From a checkpoint of a small transformer trained on Wikipedia.
Size: width 448, vocabulary 8945.
Architecture: LayerNorm before each block, rotary positions, no biases in attention or MLP, untied embeddings, attention and MLP in parallel.
Training: a variant of SOAP for these matrices, 1062M tokens, 4052 steps.
Each number is 500 + 50 x the weight over the matrix's rms, rounded and kept within 0 to 999. Layers, rows and columns count from 0. Numbers have three digits each.

# down: layer 2 MLP down (transposed), 896x448, rms 0.0365, rows 236-295, columns 112-223
# up: layer 2 MLP up, 896x448, rms 0.0594, rows 237-296, columns 112-223
down236:528503579453427542549473475496520570440501510443443483547441537536498426537521440492525486529448524506510513428423404595471475460458493487484465515476459402488548483490513542447530552477545533384452493496579485439545501508608555534384489418568556501413480538505526459454503461504495497576486448545504543494438537414534509539433396511510
up237:515478485523524533470553468427466573562539478541505509415498468543501452526438445508430589550472505540536522537487512416553380510492472499508498487424469604484637497542508480453462496447561547529570439573493457503526467430509492396598429534532477534369475542591466525481464425515506621495504512481540454522530448451573492436590495495559
down237:462548403338427470528584563525659519476532438546602584521543532504493520588464396507580543434482513434534448509570475518432594457481500497593608556535511522418436578464605532593520567485475532542547555446599569515532623498537435475447505436543490565627493450458536462507495462455525451485556642512481484572513589508443480460555538344498
up238:517468549551469475563548457561523527513540566425432449500541533572535548520528456512641514532483547457409426544485496401444449465482529497477590481481500495528488485561570477537482488424517577560448515413517486453489576481544489515420526541581484551403577463493476517528399513455472495513604447511543456580460546554566460508571402527534
down238:479536458508399406569490587479593478473512499361500453550542420455527454486499447397446552435443495404485503585512434425475413530428503487510565565551496507396548355507545556606499497505547516553495533402472502525501535510496454473462437497532556504446415484509590462515549470521461517518542504471525433516539563585537500503468496435537
up239:503523468514524473463492543484542494534473577502513477497587501477504527502398507415450439398493494586477438484463472563515512507495471521530557530469575480556538513473523512497465469621402532526457493533556491479489485562475497552558420540542524563561439497477492570484571452558502466508434524534511524509481422423564550445546504477401
down239:530438532431539528538401462473388536462520497426504488403417484535474440493510616548465592496578529444567514490569536506576383604500472492509497476561440504511456559591453425458512493363476468475541469561532489527504594502497514476439547506547496458431620532531526465528489480427519448508524507464506400587449636505458487475429506602564
up240:478559619450539410558457459436462460447543431523489429405446482473522488488537477580526537497432566493505436475501556548515532551499496541535539398460416463531559511498547488547579572508506560528570446570504473505447511547413540524489475485509523498574548520573526457495460512526520437482449493504466553647503463495486456405528583520517
down240:481520431497555463523498471536528485485504471481422426482571504497506535606434433503505417531439517461488517473550452514465395547535441573474511409492429470495429533568507429485464464611475513516523539543511454433548536469466497489527534536524514454446453511451404517503524528596458514502511517476478531508447428412450477483477491575557
up241:484459454467442559561449533516525525448532532485446488502509556566577444553566540513559503481403542502383429524505485487478455568541434422516541595540471473464489517431464583528551535404480530471469486435457533585463544554514467430555413568521419496582480523434506504490491533543457461464532506492473443610461588548553600469507529498505
down241:510521481469530453517583524506508494504474480501519482495476502440496557443494505472452509513542549530601520490495526503459500474466565500489520406463536468474547492525523494504545476586523452543483532502496450408530478468505496585456501414481577453434515508543495489493511466472568540548425480496498559413501451519418446526435514485535
up242:556560542542593501464469549557559480532485534486553389556512519532475523550430490438486482499477521482490526549533467510474472504465494464509558489530422407534490557422357519435477477455569503465484551536482526488500514523524543482431515469509504501559500557522528525496479487470525458480498534474590496539517458509513588523487550474534
down242:554475501520463513482437527531471503476429579483509473501425462464481522465527497456550506480483481527482477465473513482529480544463494529449550498501460540478460537504436537505506495533608402499457502526409497573487536537439526433533484517431487460567533568572517530452451455522569520492504570478484508496602460491484541504455480454502
up243:516446486465535497446613542514511541504470458477465469572481405492532484516436476510362511438450499589433538517490539489548444464454538546498425500638464491444493439453417552460481493595535456465446549478548480489619500447464489452565519479546391511522460512477525502432499420512542573480449400549483530573519443561488369514554527464585
down243:440560627445403509475568436539464586481523420407445485441490466501434476489480564540426541434453578515574461563518548546479429457493427482461511582424511433600552567529522486561554534449588506506560482441556549455548475456475496460512401448500478469429562481464454561493501511553547446438471529439459475519445481457563569489519491423520
up244:450427567491522431573530554406435560556502469499528520436537502562436490460406482472471512454496500484420513427522556511503487508547528558411469555502463480528636463448532535492499547522472519474574429510469535496494420477464448581424422557486580492514548516452514418573487486555536488439520488408590530507565505559567517545468555552559
down244:529504509460564545467629437520465489435454463503504556553515493602472496503514518438591387530547471483518496513553488539497565483587502445510583498484450599522490473562488446563513520522448464497495566517538429553594525452519531567489476476445464543408582535514492542548483596517537498579602454566460491506465601479443473472515505499390
up245:452438450406442493489528563500484549539518478500497467597501536557540473430510542445493474511423591442593522504421502515442565466495467546488444571548532480547507549522482452466480496524494501519454493452477524406493518493438568532461519427586551462460495509502581527519542469507547490454549484507386551490535476521502501557510539519465
down245:448463569585453499459461523452471485480461485512541547517464478484533494470529540549522425554511447613492500476580561448463484454549488495562507519495541584440448539496526569542539451417505482484583505428558467481538451473531513438500540393539554497588479467498596516557475480549427497483468453451505516504497463513504496487465501461478
up246:433534460492503467535525581494474464448438463542376526490440481433525491540479542538515493462500554493519586574494417476565527478542498471416494499431561553534571530485494496458392520450522530518508446558510552508539503564512561480598553506415569512418534490529516473509475594436524469430488553441627512514554459591579565577493469552388
down246:449532515474509515503552486475506523514493521565547513570508520564516516506491453477509510536492450521510571302488472472444546490416496507604504506556453521453501483463513517511449394527478432537517485495534454497451454506460455534415480571535503526564515500439477551515579457512448507544496447450385482477494563485462448432524503503530
up247:505497524472538494495463456543577496511478440444483469566574384543485559584464487485438383445421569459450446556443441491477546452506528485484582556499587453531429478485554452424508575585485460440539560481566426438495469536526486596447461475553449444473367602404489455457455530534585499464537501509466503497457535556518554559600484525477
down247:492539504469435535462545502486576535540510530568569527475578540533562486439487481526462556591487415549521565446504506555476402526468491408427495457481572496465520534493442523524544505420581488477424479527509548536575493459561567477488510463413522513521510506450535459507490477450382524564539582553468451473542493470506518475387451443502
up248:498488496494523493502511505383476466536485468584502449518530542479586544563511448471503442511521498496453513520458508480479585441449500485461479531490525465528468430534595473482522468587496345515511441532484509629508516595485542531505466513525482550535496514519485621508433428611474496571518544571565495527481484513526479496460451477538
down248:521469526499477458492427506601455434516487463488565620526552542589432519483532527521544581578532471414504529481528538430408515520570454572537563515547490529495498560508481480568502553499595646540412507545515461396459540415552520461503476467534536544484543516536537421463565481437525536478590503522409543459552518423518587474517485552426
up249:521542481531422456446587465503468531523492518547482493541519454440574610536463548548479525435452382606570445469603542493506526549456369437580465585430470463475545521569410634471487474477478465561463497465409494526571378560485489412563468495519510494457552491523435593577549561504419554468534458583529474548508449545498556424519539437484
down249:522461442443473605509477454469534520511563488482556554511535585484463466423482502455535464565512527528464494520474502488510490470465620497530407499535507542666482532455594456502468474550558558405498535550522519538569474491525582567467524531482485470456504477475655508462422508420617460565482457483470500593464410506481519523534519450514
up250:525520583543521435521465542467477482470514465542466548451532482599563515438546469484556447490471545510503477521540455451612494509479562530479412507512562521434534521449533472497480496498490507517470428466496556512452454413523490500497463531506466515479481521564458507511494577518543492470459422529551497490561481518504567535536517516491
down250:544531492505456511434543480505556482559437555466605561546501504538513548573557434547487532475508479466433533453515488559358502413517445443439591548507482450472504496468431561488559436435583477484586574492559459449542532568416602549502489447460522536533460533466510512488520494528488555497496601460457452599453531526452472452468440486516
up251:424496501607548414492557522513470517578573460495468432564521563377467482456487548516507485448499454470488564493536493550566530584594493468462381398489532519455486485481552483414588445511476532543471489512562548479504589437452453538522546550474457529515513466469464512461464520547438609543542559477485533572434476507566573437498521552391
down251:516504560484499552497564468521550407427587544489439513553502535486487530534433437462484505526496454442503480408547479493440552421483538441490482528500528477487493560525428575539517503533593542455529500501472421527514501555494492503490459538410469455545422474487557464503409417494475510512424511435469417509591474543408426499558497453542
up252:567533448528579441469492464586557515398436496402531488518479544386501617549442486460523522519514509488511446466555450470484484601501513514424543474497515483574552407593579428490496489513507451501503449452558544493541563555564557531591516504571447444468436500450539508543516527419487441505519494511498521542594487587575522480432488467500
down252:505502480415421507462560528475522558495518522528482516535561506494531548495498494415520499508467535502546428384537487495476375512526451520458514474504544494567523548484568498577444439469580487535577551596544541471475573496613544623630517486585621463431509505574423455507476583474450526527611486492450507475517537457507443520517501530483
up253:415609521522523487510668528414488486485584561506500576456505459517380505481432484474528584518416456471524539454517512465527457422448508512502466485540550499529479446467590476458634540448529456510533551555540425506543413435519586470462440537475428485489536574532438397519587480487413582506642481487438432422423512504580479370474501469548
down253:500571484501526442435604475357499478512406491559441396361536524478377473549435484508451643516501527515518437561460400535579378440471510598538493383448460472498462421445608392444554548566512497486610553573596590503479521531464486569478583477554503452417493567629492516478575546510500512551624550493415545573504513591583545444452455503524
up254:424507527455621493497473452451426505472502545544560510595555514480453539469514532583481568483403604453530545562505548586500535485583539474536481465470497533513551483526570487431478513490634491530521487474448526548521499531445566464464532512546608450525501508512573457533508517497495558452479467414469474514344538525407613362564501406514
down254:446511436422391535444502573480481456530477494551514541491520501513492496465512475514605451437572442544507527476471527449428491490475489449515593523519521465427514478422588529561482519498461483500490516547542555487516502462453504511478489567447508471483500539556491500529462470528510489531559555428533484518508512477507428529542466511527
up255:517521498456495508443517429499516499490463453496452491395462433497511383474448522446508518490470415553488558518502391447383507444548473558527521417413517442508525460544524438447629583457441544576514444510450543447466479421478476575467477531505442500471591571473593519523553506601432419471486545511520436492440598547438471509600545491432
down255:490462501578498515454543440475447510493426562599467452541467503538390499467458535514511429488500464539551497456562536515504554564464507488493513551509583387414465494512525481501500463512563571423498526506511517478573447490406474495503504538517532402537522408458536521430457486453468554498455545452596478499502423507460486412527491393500
up256:384484533573474536512525509458408488468461484428493472411556450472411463515471584551501513576443635466546609431597554499431442499477537525405390500451448538559478452571433520458551581423579446663532462494461478525517529440495531508453545510502471561478521611479626497457501576499493448527498414449577453498516524580468483466529514550436
down256:470556530526555434489452560511478525550513463568503429373583597468474475411482638435473501537503467589538493491609501583363485512462543494389435361553427478440521386524424531451485469476466560556531485510513513457570502429494403475384599518523486535500544576481514503480528501528494485470638455529540506542480466480518519378491612495462
up257:497451572631528527525497570500549412529442527460356532543564464447541505487475431499400378445522582440430490488518480525646422442507529514499435518556430443407521522428484525454455416524456445465577412497523475520510490541465449511457484556517410544488403538521501530360557549566559546471550535480510597590567407379570530558497553443510
down257:493538455367411476570491472511440559508517505471566539394482415485514552541504476482537585517514509530485500544527539523474554602558494458510472443451525505516526456514453465565477610468501502440443583454422437528533487500611483610607538509530511489473516534503471489440560484524491489477585430558520470522489508494421469537554510539476
up258:508474546544412496454449471453471464522519516502491563516467471448489538527459509467551568561439538439474504527553472511496505509459518506521571475495520465579467479477520516533468541540535542454480589452452453407499442483490489454515454497549545483519456492484480500534513523555530489480536542436489524519497489483517571516474535524513
down258:511549572443535536465459524490532484550486578582530545497506562486454451491551526549474435522520570455480486518456539543448507560404460475437482560404459515465419481449528543398458422493445423505502525588483493484471470500564556569501480406524464549610491525517509466420462478558429397484490635527558505486511489476548488431478516525424
up259:447493430502449456462460531527529522512532524442537498443446486490540424437472516574507472499518524464430554546499594442481560508541502515466482545607427423527496550583602461490534481446530508442483469464496512550500509422455428522395510487483529489428490483513518527512470442464506479475489539484630459496495504575533561459517530491553
down259:572559491546478429488473533539476517457517515523515566496441481529505526552516515483518526512442498563498490492408538452508486468561466514562597477475544552528455531525469501517516439538524477531523599534401476446548482560571582481459455541525436475499475561499563538492508502483491556510542514499493494547508528453456475513554536518471
up260:512446513421607538504484546535519519496566489531509505487459507443492476448454508511445506489434536408501554532448450523465482526559538497457501521511476428592551513360483409432500499455476509477465551429513463512527470563487462561508538459439467450553439566450591509456449474428556419535467505552510504563435517562520476557444514454601
down260:490552473544408498426536567506491462483502491521448415532526567573465539488541535493589519523558501566545486493492583514573560533467468474504496450486495551416425530635483612566472454576466463532576443523487560513467562431486533514484582556463520500498568453520423461552553550570499590481545496458511569498617483452538501436543448572466
up261:530517531551467468552539527495447527466535501489406606508522444536395474441486489547544428482347454523486509496565521458481543491541468431459440507494546498500526487473488539532470491500535545461515532474510450531548488516563558516527512536449420560491566465410448480493510507489561446515533478529513501440489583523491479463488552527492
down261:431559526471545475530541490454399450406632574527441539547532424469538544461544503528560381523467510605501473508534546486420485498583410420521528471580377473562530479520443507579481439526594486544508493461510507526498465568414540578411492627492416535505545467433492514499450463521533488545518494519545482443494502526510429491528515511451
up262:428514448573534498500521482538592542529489447573527530521514504451527535524443558462480544478432528463581539526521547484553375583493527405578490476463571464511521501655605561536396524584413586527507557502583472396494403524574415409501458443549512514532461524540478486479506496590473564488520459535603514494507439585522565552437458370506
down262:568490513572530529589535447511525494602521456473447584505529559493515463569457546526507440432576453585527525467498467524513562471533463597552505485463539470564476446446483408474557487511544478453550569516447501577540655525466520502445490535500512468472440502532537483470457592505501406571436418445574433465513543475564554533506592512562
up263:503508566513584518602331470568548453516421537481501559626542439479448460530469519448483482479429413518507475472512459592550527531486405507536566450476469453529467456524462526442479446472499604402490543356510519508474557597463545567578532432608537423570594506493482497522483466399392493454482572511505468505455438478540509477510482408480
down263:512477514462522516477565526464408517538552452474470509443485526518467487458479510543533422550592506526544481476511432454499454541508507447524445498514494535559583422475486497550534457524513453532551409533544451498470477449491482520439508538480535524469427455480481564535504535470568576530577516530521558466585514517488494494493497489506
up264:524513562497507536527632465457499458499539518603516552512453399479474478501425418540527521499497604473487568501464547432522382592475442518476479420487512487476587406527579512497614435481452501566590446445482466500641500456554504500378511533481521477521479518555461410516576549479479402441538487502417476549502410481538475417404458428600
down264:503550472403396669532551471506535357488470419523546474434511523604488432520476533617501512489627427509637550558560488483478459473463441432524491483558513438481442549475476455587525509543516511505609540528552533529483568498402533513436455476506415407545435398525489460457425572569399502490506581583421497505535419471522501465550499491489
up265:516485439528552519533537419486486464467571444520551547454405496502526431503496496463569479504463482478442533485500529462467548522509521419510536478462477539462500485451516561500447503554514572421487492480482483523566439514534485503488423446410538456508485424513511447528587500437442486531519496598525516523565517445539561451591482436591
down265:489504518549427518471552532511498457520467559558499502493502532536486475483507456472492511523519491477567504500572403480496460489436495462476506525459494490510472513557519458485491507440478511562519453511450519550503512454480526480539491484540465560457465570432495524512372541525486538534534605476474473527436482567510425531497489482471
up266:531568476535498459508593368473487545449600395451429516444383441572626512501490486535453516525470448478490581517629587456489456439441518485564502512482525517461530446508552487552547521466412603570601481468476519460438452474564524508398458470489520514483493540464583524521512471592476531528546562452518563527552504471495553382430491420536
down266:537591486489411498494520507505521467405413594516572491508465528498507573545523482521483463399555455509535429438540540513520534507617444495556539453559516540501521520516493538487500494416536480542508480472514407418452459531548467418479519558501525419435516516483451486403565509473548492431434568520430550449552432494522578491560488480520
up267:465481485504490364521532351575492562490545573445538607542546529539457504512468607437485528488538454440488499496515477519546559473538552485426492516499574423492465555543482478446469448484548648535423546565524502500464510502509532537457508558466528437357483452444408540551504491479547524509520577498536523455438527561520581460510485502474
down267:598568458385463416407458478483514480376528566442552503529511470457489471516423455457511447532513551561414515587406520558456560410490424487426510434560521483474505437470512449499528539513542530602560439454451511477493481557483468601495463483486463483650555449518479593516525416592476430457431528566473436541511547486515525533475516444544
up268:516519476561450400529494519489514491484501490520468558552573613425461547604472539513518580454417516524450562535639512434550526571516534462530555478509564487453462500481563550430519479494424514494502587423547412490567509411588591553538559578548446528543404455427531514518552524574478512550516571558430501499453455493456499515492543458485
down268:529564482461579452500535470576597479652535456514511501468478575518488548594377443455456526543484601506473527474473535523474535522562531578553439513472427499509511483522451614456430519563376454433401508429476607457470517501476595538514370479439471538531524515513503468527500543560427477409567456479467427524566527439486451524501466487520
up269:492519454406585470481498560461443527537538447531536512495441466488546537481498518466483465469481607579461576522354438452476506497498511562522408523509482536524513461434576528462506502589421492535494500442520496462489539560497514561407487383495576439498503494426535456488425522549588446567544483584452497497542491575494494514514588576499
down269:473520452496517509447488466518479441373513553593552486423468597526572551650549406535536481503544365582537477464520485564484498378413564436505612643585521443549461463426490533439540488400444525437372390539558502584517512536499521450568458503493599493456517565482372539496490515604523611531493540426473494583527396497588522507499464500615
up270:466448566510528474519504478499516458563412504464507484597558562505469543530576494509531491557513484550473521376398545482523471559518547486474456507523581505445523604462544477480394498536423502421489523497535450449509534522503541461544462448493376478519526528493541538451594530466549506443530541567434525516429457619519477472462497428549
down270:469336570456470513502459574490589379571454497515500559459577580567488516501475558360498464576522487527457478439459539547444432495521507451453524581546612440404487621524509516439520462547466515384555530509472491451541530585462492389547507439587459518511415550426510554506563464406514496483560435593454538494487580597511549479462515474471
up271:493494530553574420515515462517587511502494530486503485523489532443517496483465460566439504504530488457535530499494474388491510543435494470436449431538344555373495472509476475506514552537481527530484550467540533505577579548440510597461563442461451441473486407531483487467491536469468530454449579535454489461499440485397471548454556474580
down271:484444480487395569474493539507467501591490524509530502612479478521460568470471487476586449515496463589474414499505453551552477531546557515525505465455590411499496505484523497463496542489487517513470417519554458514568428519501521401466535608476464507516497544450510485483538478542514528552501538443504565439559507496622553505507465484458
up272:439522541427446458450537492477477519491467489460464477528532501505481509490554512445364528485534483648486552498546453490523554512475553514536431523526525438499578536438494467437465486523548476589450554540503512515489556433469500518556482449461522477595521560473495455512564468584520482461483492552455500514462516394536526499439551440506
down272:469496480493531515577499505478497492459514567495428509487454447470533473555482487541473507508484643551580496442476477372523501489464571501547567535540469494539480575437550456515493516509534565539571421507511462398565538489453517462502480427462541372462485610495513479504461557449439501502474484499556574500520473492479489547528461563507
up273:471515457415507570504485493413444561562543517446529552423508520446419515469479589477456483488520547607528447422541542386519531644455469519422434509566486398559553470453544550407445404498563578614465542465557485426547454496468466630512561519522559570501562554472491532463471440501519448568526487570468402470500534482588523478611534594615
down273:500490449505524636456520639527389416495540487445649415476625484546528531481541469523565556436557462587504492407663530478386370513464560359477503498530526442608512512511494479394566464386475552512555503620512521488553517531550577450443515417399551568400429456511456433398512513581535432408448475460599563460519509475455492563543357595481
up274:464452516504415520463518579532498454476482497451487416477469481450495579484417572438475454471551428473535514537518407546546589496521498578505530468541516563482494447486493520450468489445454489476515481457498441493537474570584490475516536520543594456522430512484580538475514520555509497448529518565456610458482494493585502515384528428583
down274:488562560484486469490455541466519493498523631496525471542517539478469520487546483472454470494472487491534535504508509552529515477505430521651606580470465467490468540452518528589528490484494468492519559488513520455501498511459464461511432485488501538492523490547551572495517545478503425496543527471516578507501452570531584497448555436517
up275:412462653412433548500493474545522532554467524511544510358590583464478481491447612453507467349476482547479400511509496500495476527485469471458521536520395521463521492537456556414550459502488569499419471402474495430530541511497548609530521485546550404525553466468513379529509390449531472387405528467472476461653558501526514540486525491521
down275:488569547402366438489444476522508447401540418502467479481475426523448596519455480447479528531555535504429455509648566468577469404485432510483528650394546428485542589494409544559553608552580515472516555564504525393501553495629380542495535499457525465526503566646385517569575442606436401495447554589422475499550611480436433495488497417536
up276:522530492511459481407467503523504464571559555549421487545486582492507509454512526518487430407444527586477470503542494461514520502443443492618539541561561463564518441447438487406496429547440467488494527448452509479674539457458470480485460468503500594508463561449558531527587491503499545424572430499516474483530491472470490488509432500480
down276:544524566558434478446514531480529432493513593464475497500489523535502553393553427548547528549517490464566417554447481586478577402458487501656652535497555524480531473411530514481479488506470446505551499528444602461618557501488584502525441482512459534491458548474497572558485444499479505568527445577563405513468513492516471506556446439604
up277:519515552418480519547455334486445578480512456454485604402487348544517561477551603412432467553438397548578462437524521540417531485466434415455665414531506483449430538573450571514472523513505508465525502520509471490545487531504548531481503544600436532465478482528517528449447563498424529473493564383484489496509492496368487582411476535544
down277:496579437523571491517490493587423467400545461472472549442517501479562539468529480487486448496492494511493535481519539534583483461485532533426575538501616578511489583453502489589479516524472515455479459459525447458532483532492533522388487496448560513528444471458542491575527490499469425419506487513502484515521511474385538504508436519466
up278:388540483548429502550439553444476556478507517524509430566437471488553484519547548483490464465517498473513528450530478500535433453525662442443512591449556477473518559399474471579483529607483499500442459527560577445512453563476578483525493581484582516619437488598495510524548527487540473455408515392506460513469503529528534461521478381510
down278:430445493507471554517485561489525481501493521485518533546464504540500513494502532450440478467501512456626553502517509474508522436407498450536580507431558407500540503479472508524503378531420569518481457521447530474511513500517516476509449590507475497457496498555526528505573493465512540531479490444536447513574437410491508511530576519417
up279:501386607481480493596402517545497512434575558532509467389490397524532357464439516544514484472501510453563586506489562490453424535475489452409518459518479515520466571537535469374531505514514537476506438521583548531554503437563494536515548392508436499466589546550588465404472513506470509516439484440491508538559628557504448511515504498526
down279:533498593515455479474454505484505489546567483556531529485549476500469409391508464473602460538516478435524487559457463474502521538541438511539544494419525438499453487539473458453546509458475509517535491513509541405542518459456523547488508446460447476521531557559550475420490548530529489435432520481585507543487583487566399495530483496493
up280:452501472638437476496493597461483437561579467526518457551536426442552634503515494566502483499455440468485558465405457467492462492484400490436455532551450465524557392506548415450521520433524374462494445458500570437646427479485582516486553404597480538530527490464439510493495371545497541549526505511553536552496463412536586371540477502565
down280:508489597444507497563479492551536549571503569489447492469505524450427435440520496471483442460400536517580454477522447449510438521597485541448533506491517550540417533480496500487573525529584597526530513454523467488556461519513540471463546544442550553467531431461558386408535548436504572456503444557459563514454464566490522455542530447523
up281:440455471513414522482513622422471558463421523554522513514513524408489480413460490485556493465443496488441500466609541494468516549496467536497491520465511551529488530512530555478487373501540399480506469432508545455557480513466531475464606528437448435549551463474601522356500604581545563550418499466519555566466486635461514467484532531445
down281:474454488450411460500441550544419431531519488595520508496412495399474539479378452509474557485480463478497508525508471459370505503498500513467454498510516458578440550533559507520432518480571496530524578437485484404503543488535499450497442499569492451476496443512519536477473584507528488511612545558502566474574507512504448611543516494448
up282:505538432502467536532515459513472562474462519544520597556525489587465554526491501452473481435463455527474534488432562488484551486536544622407425449515586544458534537569451460471509464510478540480493546461502462409521514523492472485495509430523487498509486482518533491402595546523509410527417425539484458501491460510481530520466470468534
down282:489545498359535555502467455501406451500545489581546493515560537475529485521564522497467452545453424369518479458416596437450495466502462599459558526535563548517591421628498517463527444488590458502509508537514449457564393505508525466543491507498522530489515486420527610413486488515532468541454430561448414562565520526510459483530494530492
up283:539515475493551549359536362459513473501520504542493567535492489526480539550492434492415483488499488641484470538487487507465459530390431467417555486521545483517401521559489498469460578615451424513490559469566383556498638539495518464499513511559458458542494542555475489430495448539428536523528575511511566492498490417486508518510492326510
down283:484486544548563469500455482505486561460553493501463474504557537543467465444486471532460521517496508460567431495498541480425540488556530530609508505488578481519504515464542432468438473456501493532558496523469546456513412475501537503519512435497531571510458502465492476533491543441570538553502366495583580509529530537540471413476494492457
up284:515467525450448531475558574526455580565579540427484470431457493478478520432536525456472487560534409521489557402477516524569492522543523513449456546585474542508499417505411449540529428491536385454552487462459460561624493445485516511541526461533419563516523532490388495495497488558547497553476476548548492493465484550463491540587564494537
down284:529458576495523527551522449463512525477438526458580477504443491506508445508478634482490526474465488509549517482502488519545496414509528451481617481534534511463549427426429458504464596513481588421534507481410423568504476487477450467543494493511499506549447476488514442510465429487545467511512488466528534478607526560528468569502509485518
up285:499529450533577475406487435497485469522563421466482519474434537482486495495543490500459417492470438488516536429452501496419441536517562482486459506529502497420480511523486545481539521541536581513478496485509482503519485538468500543452430502503398601505440505500497523461547512514489493538502394532441593480517470482502462490432513492572
down285:523595555557469462396447523530563426452502600592595503519426445584578485436572517579543415510586501560504537408512472540350399494472454457407522516533527412467561426491568559482496547509629625573426524631506418517596534531416624582513415428526551532469512569475490536533428453574506465528472525476438553558658488423511391469474493538456
up286:571526574566473557532523573472541535542444466518542496421490453519581466500529579520486511484459604513511471555495572516506438481539422429513434442478440576443442520383484406504475516543646364479545441429488526555518496514504477525502428568508526598504506476534483533369449591508551488459408536517454563517450544563507555491502458543559
down286:498559462426495470435459465483454539505494518507522554505522533613451502473518498492526464554569419478413541433475506537528491518498509537511515548549582507465529494429522550486535460518365568501526454514468451454496493504470531546535511443533539403532498513444545455586519429540449445554491492488545494475529410463541420555471535427502
up287:461501418538467477482536517505502611477436451474396621499452533576471550438536389413440473551566544564549561494410542494495485552608497521485495466445503441465523518433482455572507376449521522522542524527499520534424447464514528552613480489461479507504513525557566469474440440556499555475402444541486530553457502479556480602470464416503
down287:424553589484467511504588498602511558376416474477523527555392526532459496461568422467480470435504470542485490464342496364492536519500557490472506424524545448483538560542535510503559410400557530497505542444465517413589477514581548566573468461575452481354527529646578464467496493475622520416511447486447538515475591473479474446493415516544
up288:467484505587522527547487495412417508505590394477568503544545515472522495511527524479490573479476489489468470507519545454495464552493550433503454617506481383521489484503464614549484489492540404449424468516454531434466464407438484560494525454552501560459454520473521487476513512465550475538456455481549430424480540443486480448438491539528
down288:499423511495491466502449486375432553505582519499496440551568527459499522504555431491542483507512462459492415571505483478555494506486589436530535607520445417612519501540550596527472482528476448496461457504495584501516435430480484578499552415574465577519484499475512525465446427539505515528456617481575427456500534330537515508517495532535
up289:427492566517420403515471550553419467530505463520419515373475454472552584454541478442507376382499461534489378526541517522548567475549464448426411417448528514414513524486534493458553521514524491485515482461524526471493490497521431506458540521564482502499514606429532574474533474471553553551451365546444492472528393468457471517516496449587
down289:530407415540522438509542468482441532565518518522574414568462482517451468531604533589431454470417530553518501512456532485471524506556481500475443529483531618514510535517495543484451459556379549479500572458508409363488420529567509556480525534411592547531533552473475556502493448565487470549480481550544470458493507453431492590438520439568
up290:547624523496466520480490471374496516537621496427455523434508492564564526541553651554479405449447459527505424539498419465459540428374488570435405505446499457458457453468427396505426440558457436505522459502536407482420491604455548456511414459597369514461461522489502447525489531404483501478506466497361445511523514395523531417586512478512
down290:488512532539434525530569528514470489376474426508546491489475534572466508437527478428526522538443571557510511480492486458503499566489453510549585494485468459489577508386527447476478645583498504431545583523563593551509584567589414527470606508505564478460409505513482513496496460591488465514416547578495414564493604516441483463594484562524
up291:519494506595400492442490551469446516537550519470485483406582471495542454558551467513443458466477483483502441423423533561351496566516543581526451385479514611563551499490481546651488548506524506406509539509464441469538453475507449542406557548501480497510500451521525471475504490491461511475371444535548481461521484556461499452452495492502
down291:447487512526450377498459479590541481508439553456605551568579521522582453509547514527554453451555447427455455527503505500477478382427437451452521499464540501423500497455554517486471507528481520442520468473603500476492476499488540557582533503489422549443476517500515507480433363571508437456422598543533520515467508530451531467461503559460
up292:504527459536466538534487480494586456480431480498523492506491525565510552522448495536423467550474519532482438614597469502501553576523497575465539438423421499518422531514562434478486500457489473486505410446568468538488521476479546501446479521448490436435520593475428525535480498631547518502498516534572551503451494485542524457404460432497
down292:536513501457530479512471513497484484512528523542475538493500501504528500497549508514505514466583532498576576411435592491518451539528418472546442547529555482433597488477462511493485451509503485485456559527436575460495525518487481512532531424581485519506456450471505497452530495453520506449525538553445473469469491542483485481574550572476
up293:477527571455507530364424461553568485616549563510526557435494493526503552449463474446538357415451393551529541485450520473570586484497412484516324443521549452531505470457438611440415471490573415496477515467544493465498570465453571574398508437529488536540514501458457485401559460447534540411433498561434505512515475474526500514480612510540
down293:443565523553474500544563497537481494514555520516515437553618498528494507569458512551463565514486412574469685471525521505567580465458470545432493506556511545554512484538495482554453492494420487475457495440506452421485487482511469654378466533476408540551503436530502510544563484462539505537543436464559528436390540505419502520435470484462
up294:560579517537444445401496432510508613488528595512462542482523457471505519494455504544529551385535512616521481519477512477486465544366540483547447503437604498526502538445441470493547485512458441528496536581459435491410587509519554481525547530495508535525497485416587483492579451540557509551578476502484507463555589489458380424412544534500
down294:507462488542493498519429548466545561487442514526500506508505455457519536467548517561455556440584487477531443533480493354546537535421522574541484411517580472520495545452461438477525468528515435484493489497435560568447559484506386509508493502480511459480546455515451526537463581527464536470595539542487455454516568499376463412435563513468
up295:498455440547497470483444393433484537541514489603425453529547515432500415486513460496436612515555530583542514498476483526418527509480493477598602468451564565605659466542499516507451459622536599619579496531494426545467304510567508423591460542488536515551480367477463511519501499533507509549559448541514494544497514569579513526617567456537
down295:474611473591471513501532528449486477535484497563348399558504502540512472503627466483513561494391410451498428552438524455550494520525518392500506502429442576571563432465485492518498554588487515599429514513521517575451501556462541407522606653538525558520483416455449464594316595496529480580607414544565565472497515634530470503506574534534
up296:545447496557444461460470423420531506474495438504475478469472445483535508415550460475471468491423450530458507448535470501496536527445506565498474473534454416420488511485490535497551574631515585423489449414469473478529465509529493441470518517504608485545510493607454384488570513542498446540481549535505485477529477581474553494480444435520